Weights of a small GPT-style language model, trained from scratch on English Wikipedia.
Architecture: RMSNorm before each block, no biases in attention or MLP, untied embeddings.
Each number is 500 + 50 x the weight over its row's rms, rounded and kept within 0 to 999. Layers, rows and columns count from 0. Numbers have three digits each. The size before them is the row's rms in percent of the matrix's.

# q: layer 4 attention query, 128x128, rms 0.0796, rows 19-31,50-63, columns 0-127
# k: layer 4 attention key, 64x128, rms 0.0797, rows 18-31, columns 0-127
# v: layer 4 attention value, 64x128, rms 0.0692, rows 0-2, columns 0-127
# o: layer 4 attention output (transposed), 128x128, rms 0.0673, rows 0-2,32-33, columns 0-127
q50 101:532461395460477530385423496500450515453511473510507466420499488504496500484465505504522394511502513476514537590652532511464487387504505594479521570457522485454459488509504526405500514436418535431420461479639497538413522505580523506582506470547386518545544420544416551526518478505485445468564515521471482584513562507623517505480455486503432530459489508559503481486467473495548592502578
k18 105:464500438478545504491492501434508496512390573536522481575532537491486451439499538451585593450493562552500554519402500479486481531594470427531511578504457556486572492453549500494384410525446619519608544422436515514489478573504562507550498582580528498522478450438561465563552454481426462482489505515525444513561539539391517492457509486552547483406476457511431481530491474383413517448506
q19 111:533444473498540521556485487584557485480342499392381498452495546536515528470559528486488507508412431509467510488469485426511467501600495480537506539409413538511547422482414478594563487429493509552520489480542514406471564568581553446464467405457476526502426413415537565558456510504507494512512474520584500505486430444544588503474528525435446520471546562513488433463509518575435503514422
q51 101:503498529503513485497588582455476566493573539508441475466497529454471386476530511543577480476408562433413451371532487507494407560509450525459528462535510500513542575541498510592434485432469467523455524472527476519570569427516557528454580464510502606434415472537560476508472448515469481529473457500505491494516424502488572386529590408575468463571568575477596519546592534513459489526528
k19 110:557459425555469495504551507410455445542555427506541459536454469509465582539407484503472601478472467512594457481513566463427579416504484448610453412480582539499541617445489552486533539589406493502534424469575484443585511471509423462524530524521466481451494548478551461467519406374501509440539461532470505459417433486532405522558462563484477461496549502561541523455502450493515525490494
q20 116:437498475509559504485504589548606579491491479532473503515468437538547492582479539442494469495493523535557459513367584479493402594493466537541514549590493559567447508503520510510469510536477578445544490450528470420606548507513537579490521618492502421497485510465473547487514533435596541526527562506504522390511547531470562483524506480558526395531558519535410475411407490565493450494620
q52 100:587485499557472535461472505529540578462477489463507506550491456555549417514470514483546408517440501470525511347475507497464428527524456520442443487590414490468565436491491553480492537556524518480503483456453497445502523532535561608569558588508478430466449495510408574487470509444516569487485516488492440496461679494476532408526621538521421469489539546513514408475487431488477457624522
k20 113:528467434385468485588484436459528525539513476600492553488562469431657526458505510507526476425526467425591476428442533491429589369532401550544529548495385427503482465452508478534521529487553460528460477550536610495539505570410502515517472539502564437523478471494469448453551568515558456467482498509509516504527484518507457448536548499434545487438515606437490545523438537587525524531463
q21 098:444461456416491501446512478492536453472559520491429495545407518498480576522494479537410573529420563532581547512545461481472483517568379443479463481459482601512511455493514509526494421461517494457504464392484458558495499504493494496461411583447515456520482513511435569605504615584566470481442490527523572447532447475554426522543336494428498449538427517528522541512505553517574406532545
q53 120:449533521514376570462526534430533502462512490490495492464468584456434512493494523466471469491396577401512508544533360534527461450497461579469508425530464605514493451417531451542481445405555338483540588488509544563535522519439489511475541550532534444544470518504476548600482468465412451528471483473514526512498502443594548568454538555507467496510423475508604409513486554486537496436518
k21 104:475522509465458467424550524518505512585532433501501378511544510484480495461528495478491573537462531621568544574479496566433586398599416421493443445515436522463530466502446371572519505519535520444485526607510511467444523542515467528464460449513492516504519535488529549482534530465518502520476362479481460621578419463555481521491396509551480501463561500558470467519441527458482399479592
q22 104:536519515511419526506443496521503538484595452479529465450470469453566513506444573512593499520536538419462497618501457548486487602448593563573512495536610480448565499514471466582524479432473427512543529489496476549612565498548435492507519470483619538519522484465446447579563503528447518410578485509450458517498485421544471459449491473501440496463524542518556503481333547475377530525487
q54 108:418524477524487553578411485519454580504546469496501527507488424395514517463479527456517472480439542427492391461544459456562565565470514593477496521540537434431480543432468494528461513500437485514444497503438471488555556476466465546471520404574456493508632308463440484470548505499468556486507447447462425538514476450499451527500529514495509503649481534403538540475541464470416548454521
k22 109:484465559584432477534556503499475511428430579514472497414552550555506444480525429444412621457549455514509429403492577455517456468535464474565405532529477466575487518556547420503462477555538577542511487365556507536499554417560523423483467591466559493392533561498583565457541483541472427539392496528515486482545466529530515426512501506501513447508502532450463439489584448502494511483456
q23 103:499549498528555443519543498510436497530483534608486517411453577586505434483508553460506463479560522457513437512549570400539446499435555452513547525546541400558565539513540530508467469450500558484556592422534429431495479566551542582456555460526509479473443492539480445522479493517538486472629458569493501570437520493482392475512517484473472482417541435549485568479358431417470536521405
q55 101:475648550536553566504390532484436467485492475552511465476549533521499461525643567529605441525616461496469448405474492471512517508453553529496564505487586497534551422537497462491504535472581571513573526492479480513467527562485521567505514501551544522538424488564559423539506594478445520494520461584439466478529513493389517560487598526432522461499624458528396457491490491516480513496445
k23 101:610492580488366532530506406580457434493461576450471432513466427469517577511509435520518426512554481538465534471507553504533524477399487485466486537528497462459482592406559509485552443526552566578480463571531490532564472411383456408559530433498424477555537502480490480506482425499481497559502514499488518435461566520528585510572504557455500562455497534551522529574472440550511422517388
q24 098:472477478525512566579541574551505588510521509488541496502438474455518482472519529466589386440529571437484578453456476464466554460542465523492508539641393505442435547508534550489484581601395476526453507508506479554572555431481508432439463529650544473452458457553461487457554462519479483538449552454483540401463556607435481538470464584489519443508521501475452528482466559516504554435499
q56 094:474508431585512520432566444459521467444499464442557481559408472464536549545488512471648472505486466414582537460480456523560502465501508595423439474522491537458470513447491517462440528536501465532491512521514438426551466534396447418485519489724542484498478565536532511472533521491530491532424496472535462420438521503519494559395522562569533484540538537495602478474473566505493472452437
k24 095:495533397479458512499391516539466520441457536519545503563536503562553456516575399530478474449474463526526520464472565519496440532479412512476446558539445494533487494535467458458569431538518471521507498564620479421584513475545480482461522488456462542583509441493438468522536471479480488471544590465429555592581548445390434355448509394561505526517537456484459498503503555550504398602546
q25 097:483497524580495594552486551486559542399463481442484503526483510447475517520572454594421578533499496489503548537546512427460530588478562493449527547518443510486597531516479615469501419423579582483527496549460497493530487505524498483437436499491453462527513425544528419502486405420474608357557471531586466611559482535512466410564472578476526511472533501507485467513448399500533553514487
q57 113:470496518567441532491493555546546513557464469378428443569503547434520536516577470550463561620560438486443587491580523445476494356388481559509503588510458543456548388523520544480499405442482582520526494503477552435487478427577487489526536508482553484529531517526548487608518455430496560420451471509500485467445489521495456487485512561476481540524513539454435456576597455479475571547469
k25 105:490477524541375556600485488588415462447511488451482441523492466526460583485452582477588421501515567473520456499463491557544473491508398536495514480405538492386389435544448521501489520543501514570564478591432464440488449514506540453462457483525476397483505519486568381527534388563599492476503524535543494432487445543480574509499488492555547469584455431484470492501443458433548515474522
q26 108:444548478618468527457497481427450486458518553448447540516418603455444488506575504418589505505571425461446470494387419478530448500431472590512517479588529578573570473455540527537568454411448429526481478505601445491532445507451441415535563469518488468479525516551564490503538561480532439495426492459497543461530487498519455487544464541505521555603461477569515448605475584533536539537491
q58 095:409428570540472595496523572507539496540477534480493459417443646401420436476468441434541533562504450491391507554417407562472490536463483542400493464528487516594532477447468484516522468461404514541462497581512489502534497492384558511529504521487516482438411549573591557525485579521493489491440471534444561510509504493470422510544533510534438551499482395511548466563411509535501490507512
k26 101:426521509523448465534486530529516474505539472560583406488475414423581499534474467461390498516459483607530508513504493411505497585461468425509505516470546551410440515462522495419577539579523571521506392503469568536389430449472512423469477433507557560442480537508570442527474579526529498490562458468504532559496474430541508437481469483455447458423526496454482574437487541508479396520636
q27 103:548474564597482516463514462503562518484528493373402536385470606521471550509583542459489492566488507530453474586494405531498456558472513509484483514481502591422578505425422450499521497465439452457389489462468549474558490471587398483497462486481501501591482506477484521508489465435492496475549533506513538494566418424639369535468443559479470453444449454572495508513560518489534550507502
q59 106:514452501545512433530483463390485537466505454456449403541446531476441498467469499517518451489416462482460503524574427489489499535521437505546516458486505508366522557482542491431485484652489548537431550526431442502501459458487484564512395513459457443573506566483503588525514519480524418430552565478476584527508385554606406593518497618497457452439511460480562513504558544471496549533549
k27 106:493447463494461500444580496537568524629544526467464484435453584515551476537473458454488512554505581572562449548525489429636457474466492433579469483513608535503452372462463489529481522388453530506543508467480516506487533501487472497546416505556487461454428573398602537523518494596614538511570432514502557485431444478518462429495438472524496477486485449501512453460462515542527487403443
q28 091:474522503482473482490447414562465508594571517490433485494562489482504431514505566506397524571447466428417462503467434552578492561452458596507513493484392570483515540576477495525499493494512520508496538492495487463523574597395414447525581442534461527550617468465497453441490492547446648562558525514481434453500493532512526528490510451458577545563575556524512415497476446498560556494394
q60 095:505490550514474509520532457522576460511477507479394507548528577493544440535437523449412529568392429567370502582435572530504505520519438443443471467460483528464425512624459483516521512484527577385527515556511559516577515542493503601538529420466481490588533478480516534460461561504514488552478531537550564404494483526499461438516512430500415439535557467558479509581568555545543388543514
k28 093:536493505491543502629495530434521475546491467494464518395531419514531497511542515527583521620463495544578499604498485541496467507406439390535474570471539504463511520407512458443500572480508453468548605483568561525465492491522522480462435552491459494483408473437534548484427467436515483459576519501469475465459471509424400534432433519400546496508480460522551552343487536460497584501571
q29 104:500564504458488459518466562531506476536445435492579535502448487453525661488530586468430438427538445596619414465507530502554537386523599483516497520420526443531506502496512496535454464512549501482482505451446489452500448478481440513556402502475561447492395580475474507439550560464495404487519525459562567583547510459533464542451562490477460441491477452396489462502548422582574491518502
q61 101:496554480492562553448409500446471568459422490502597529524465381406480570557539500467497449439579495520591482465460524421471576470499576501443571402501491484506549585505526551546544518581435519497401525557541465520503494459518379554479441489509546592452370458540446481385574486496496526537517546542548450541613451470530480496480473480488511514532507479436478533494433476549487521542511
k29 104:497548545568502481443482429555545503462436527516515443495433497603464508455449509504477507432518471555463539463504449515460458494491549501489505534551524486497472516530621495575442500571503506578490498491489409568585566582440502550530586500566596492487457460605451407444538603457557580523532532525573494488567568474457461510528587440503548539491489414561543439507544530541402487414383
q30 115:488561577461608473440369539496589465515545478564508514571517487538364470509479400583590476416404493464493418434464463459496526444546436498507476513464581417514457505474552478474540452508510427536472414486583464436512472520499536443520490489560467505512533591514550465390568437511545511441501548527486510540497516531438444448528565572550480526558449537486478536527378504511519492539468
q62 099:481572510507553401421464469539503526512534454558559594497456502575473477489513497615616462465398554592557581496481519474471509516487485547527496495486484488538539507495459466418601482488508421509459393444583475438486577469488486529559508402529537501489454585495518587489586488493546462468486450511405591591480518506559422489532539592424478445541478528552544470478448499530443562548559
k30 109:421579434504573550533552590488461452501460567488524525527490495409547484467519408415447501498479560580493524430508434545565468446478588474535612467563439432494608493515542510560452494542504493562541432524558502478426327495417518521508539511409509508535473454560444391484499475534492428524489535509532412568481553475471543495472565472537574499440525502504447508476458499538575546463488
q31 104:496480513535534449507586575487486433482523510478569514545515386539396546484483458471455443404472510463503550511409536463496479520537466517579550469500343482560480497453573520526483465574444497511553494492523465523438542519400484515522496487351586532473524510576451472470507456480504543528543438499576531377441587526454505508498489580445494575590403564475436558424464519486547520491511
q63 107:484477604575554458516621488506518470538530434506501581499456509528464459492435464503528427486368561553459474510553473562594401446572478555515454514465500533506470470469448443506521505477530407591581515475527570487466496487406551542533575547438518507430460502508508512550539459436507520437506458459548550404503496395537475498455544595456432427584508478495584525460506434536556504572577
k31 107:539615526511495405509435410576444501459471392525481587528480439411570488574544506538478505453451469500505479546489556540481541473457557592550502431500435444476540459529556467508533587516526564507599453533513537366502471477555499555470546490459505523525491445502472507470518491479503452512452423385555358538576511419403514575510518554482455436532449438557516432506505496464516464490541
v0 093:474451464528495557479538546457441400421504613409552378541484447408500440495561491524563518559569514496488475476484494501527464498533526471497527495462405549412526526510492561527419627455560532478607476452497521490419474475507517468533509564552447538520470474502437513477504496448547415526477401462541532472526466510474547623550581407431591515549476532526424537415487508427497495443495
o0 092:584515575478372581520550497486521524429539474375536484476498469555591409463472503479498551511507521525507523494490511653534457473600503456455438515546447478534487498555519544565449467451475470516439466462475480522453511548507469662466523413523485537470563448499540587492528539494473472493532571551520495573401505597425540618488521542529484452442540526414528579531495497517463463498530
o32 099:521479543511417601567511534503565512517516417498579474535460527527614490458406527491487540484479482494562498483496457582479502457598389452555390599504495514582482508522539537579486433504499529603480505455484491483423492455469501673504539394501449552438557442462546566503533535513490451410531507495514460520471536553457500435535457519541507425550414526561501505586558547530477485482534
v1 093:512570576564524596460544488437510501526464523513512552551533445500449468527465552526600429560452454519519418461461626463507635376458463484550493478461475518457517632456513460459529471459508468452548442436462426504575549514455495381476503483449422423455579478523606559517506505483493559483512551491512570517578440487525478480524556492558574540452427487568498478475504575478524462488508
o1 092:495531532428535445478520498482561518482562553551466489516492489496389472507426489478503427518461500526485515611463509582548576505451458465509442472487551501522489472488495533548498523611542456602647479556530536515506416445477501494547600467459562552466488525535538561502503511556502602532418467481395428406524490355553504474513526511597477498531406535470510466464591455404533547461530
o33 095:435499566479444487485553548554545432484437490543493492481372478569452547598489423552509495602469528384500480555546535580577524478477436435511443529547551549468503557489428507554445432520560455428524481559470521527446458508485568543534524526457524466595500462439540596476519482593476496405501573415540442446559544433548541495506500452515442466554495559597507512426482407467536496492468
v2 100:539506488524484479500495498459449475541446595503508510510565517494444412508488506505449515443558441475520478458508567512489571579442546471530503465458490481438513525481495501546455479488549556465450500453395449416405479459562510606508442420421469503526333518524426461444470551467648483528505475441485438463491487462463409460557552485559478437593545457372478507526556524393451505455469
o2 096:455554388480524459493584480564536581486426437552552459514499468517495589665458546473473503528538494547540465465496534491612531534466505557499412468432450487528589608457513481495492484469366481512510400409444443569452538492522466561459484546517481571476496489545480490504547601531492475442423477559515579506463536521469579506500530472496524380584515542527544448490536532457534481523515